Weights of a small transformer language model: biases, a variant of Muon for these matrices.
Each number is 128 + 32 x the weight over its row's rms, rounded and kept within 0 to 255. Layers, rows and columns count from 0. The size above them is the row's rms in percent of the matrix's.

# layer 4 MLP down, 128x1024, rms 0.116, rows 109-127, columns 896-959
size [ 97 102  91  99  93  96  99 101  98  98 100 106 122  99 104  94  98  99  99]
[[104 139 105 142  99 132 105 105 135 116 127 200  93  86 153 123 122  97 107 143 106 172  83 110 151 143 149 126  80 139 136 189 155  93 150  96 164  59 105 165 168 108 136 139 140 145 120 116  96 156  84 120  67 150 146 142 123 126  78 123 149 110  84  48]
 [142 140 149 125 102 121 136 129  91 180  59  54 142 134 148 146 119 123 195 149 157  45 171 120 218 110 138 117 128 104 175 123 119 135  57 115  88 135 172 198 140 137 120 163  65 131 167 113  57 124 174 154 131 136 160 150 163 126  73  58 114 126 115 124]
 [130 119 117 131  63 134  63 213 194 116 118 118 143 105 115  94 173 105 110 125 145  58 129 132 138 104 122 119  91 138 124 109 118 136 141 153  99 122 101 157 144 188 112 153 163 230  76 148 148 122 105 148 135 135 157 131 116  90  97 130 109 119 169 101]
 [103 124 144 132 128 124 146 156 133 191 190 111 115 119 134 133  71 125 108 110 101 135 163 113 130 133  99 118 116 139 111 142  91 117 131 166 125 128 142 149 145 122 114 132 124 135 144 148 105 156 110 127  89 114 119 142 111 136 102 150 151 179 144 152]
 [193 163  83 152 109 129  93 181 175 118 170 111 104  91 108 123 129 119 113 104 107 120 116 157 178 110 138 104 120 140 122 103 130 147 158 128 112 125 125 131 141  64 161 146  75 120  89 119  63 121 158 146 158 116 144 141 115 110  88 133 102 138 145 142]
 [118 118 102 132  96  89 153  99  80 157 124 108 113 108  94 113 106  97 111 101 141 112 164 121 105 120 173 122 127 114 135  98 151 132  95  92 137 117 119 167  97 112  93 143 115 168 144 136  77 139 127 120 143 107 107 123 144 110 156 123 170 188 228 139]
 [160 131 121 101 130 130 143 103 134  91 145  57  93 108 207 135 121 123 110 121 126  95 119  84 128 110  96  91 110  90  86 115 112 122 128 145 176  66  87 146  95 225  95 155 108 144  97  84 196 149 109  90 170 141  96 160 138  97 100 102 136 133 137 115]
 [133 134 146 101 111 109 131 123 167 128 134  63 136 131 156 100 133  77 109 132 127  48 145 134 121 167 115 129 124 125 143 163 154 141 106 122  76  75 150 144 139 143 120 193 129 141 114 143 108 129 103  56  84 140 112  95 110  78  82 159 126 123 193 109]
 [149 160 163 147 156  79  89 121 149 114  77  33 125 146 176 123 178  33 112 137 167 119 116 196 121 193 125 131 159 103 131 126 106 122 174 175 126 121 120  92 129 166 134 185 196 107 132 143 137 137  92 127 123  75 138  90 158 101 127 125 109 115 156 115]
 [180 150 129 160 147 135 135 130 125 125  84 109 165 112  69  95 100 114 107 102 125 155 105 147 169 221 101 126 105 158 124 155 189 106 152 133 116 163  86  66 118 165  98 185 159 176 134 152 147 144 131 142 105 159 107 127 110 187  87 140 136 115 152 161]
 [ 83  91 113 196 100  86 162 111 170  88 101 191 143 129 184  99 156 110  93 137 142 156 128 154 146 175 135 145  95 154 107 176 139 126 107  79 137 129 151 131  93  96 130  97 119  75 149 152  81 184 145 132 105 164 102 150 156 156  88  90 140 139 130 123]
 [163  81 125 105 139 126 166 110 179 115 126 101 122 173 170 136 121 138  95 132 126 172 164 101 102  98 120 116 143 106 118  95  84 189 113 118  73 187 131  76 124 117 114 157 148 139 132 174 118 110 100 159  64 116 163 134 132 162  92 118 150 113 152 111]
 [ 52 112 151 123 116 113 140 117  91 117 146  92 138 136  76 133  68 155 126 128 126 120 143  97 186 118  99 132 125 100 138 116  32 123 134 133 139  89 148 157 125  95 140  68 144 140 131 118 147 162 110  85 101  72 149 111  77 151 173 101 116  98 147  96]
 [173 144 157 100  97 122 123 181 138 110 136  81 143 116 146 100 126 158 178 115 103 178 121 137 136  81  77 109  97 114 138 131  94  74 124  70 160  99 152  99 116 232 140  91  85 108 115 104  87 136 148  90 128  98 103  99 142  79 127 130 121 118 160 133]
 [145 105 153 162 139 166 127 198  76 127 123 131 144 134 146 135 114  76 113 169 127  97 144  69  84 145 154 145 144 111 114 100  87 138 114 140 109 180 177 113 114 137 131 146 134 136 130 111 150  72 126  87  98 122 132 111 185 130 131 140 110 135 138 157]
 [196 135 112  93 129  82 125 155 133 140 173 177 156 128 118 107 123 134  94 173 124 120 129 136 160 108 159 135 114 120 164 163  91 162 151 184 124 176  52 162 108 153 142  86  93 194 145 115 189 141 162 150 182 133 131 145 116 124  82 147 103 143  99 140]
 [177  65 161 124 130 107 135 100 129 157 108 148 107 150 119  68  92  77 156 146 194 107 186 124 106 155  95 129 112 125 108 150 191 159 102  95 185  96 113 109 163  93 161 147  94  95 148 151  87 118 165 170 135 119  70 181 168  78 121 143 171 123 138 158]
 [159 172  72 119 187 147 108 184 100  73 113 113 135 109 156  69 142 127 161  93 145  60  97 134 121 172 159 122 125 179 119 120  95 136  87  90 122 101 130 122 103  75 127 133 128 107 116  86 141 144 136 117 121 112 149  95 140 143 180 107 148 162 130 106]
 [ 88 139 171 105  79  84 148 119 105  90 111 142 117 130  60 143 109 101 135  98 199 148 136 151 167 143 114 108  90 142 127 142 162 124  80  97  96 122 141 135 135 171 119 153 141 130  95 133  48 109  97 120  96  96 108 123 107 225 109 168 100  74 190  55]]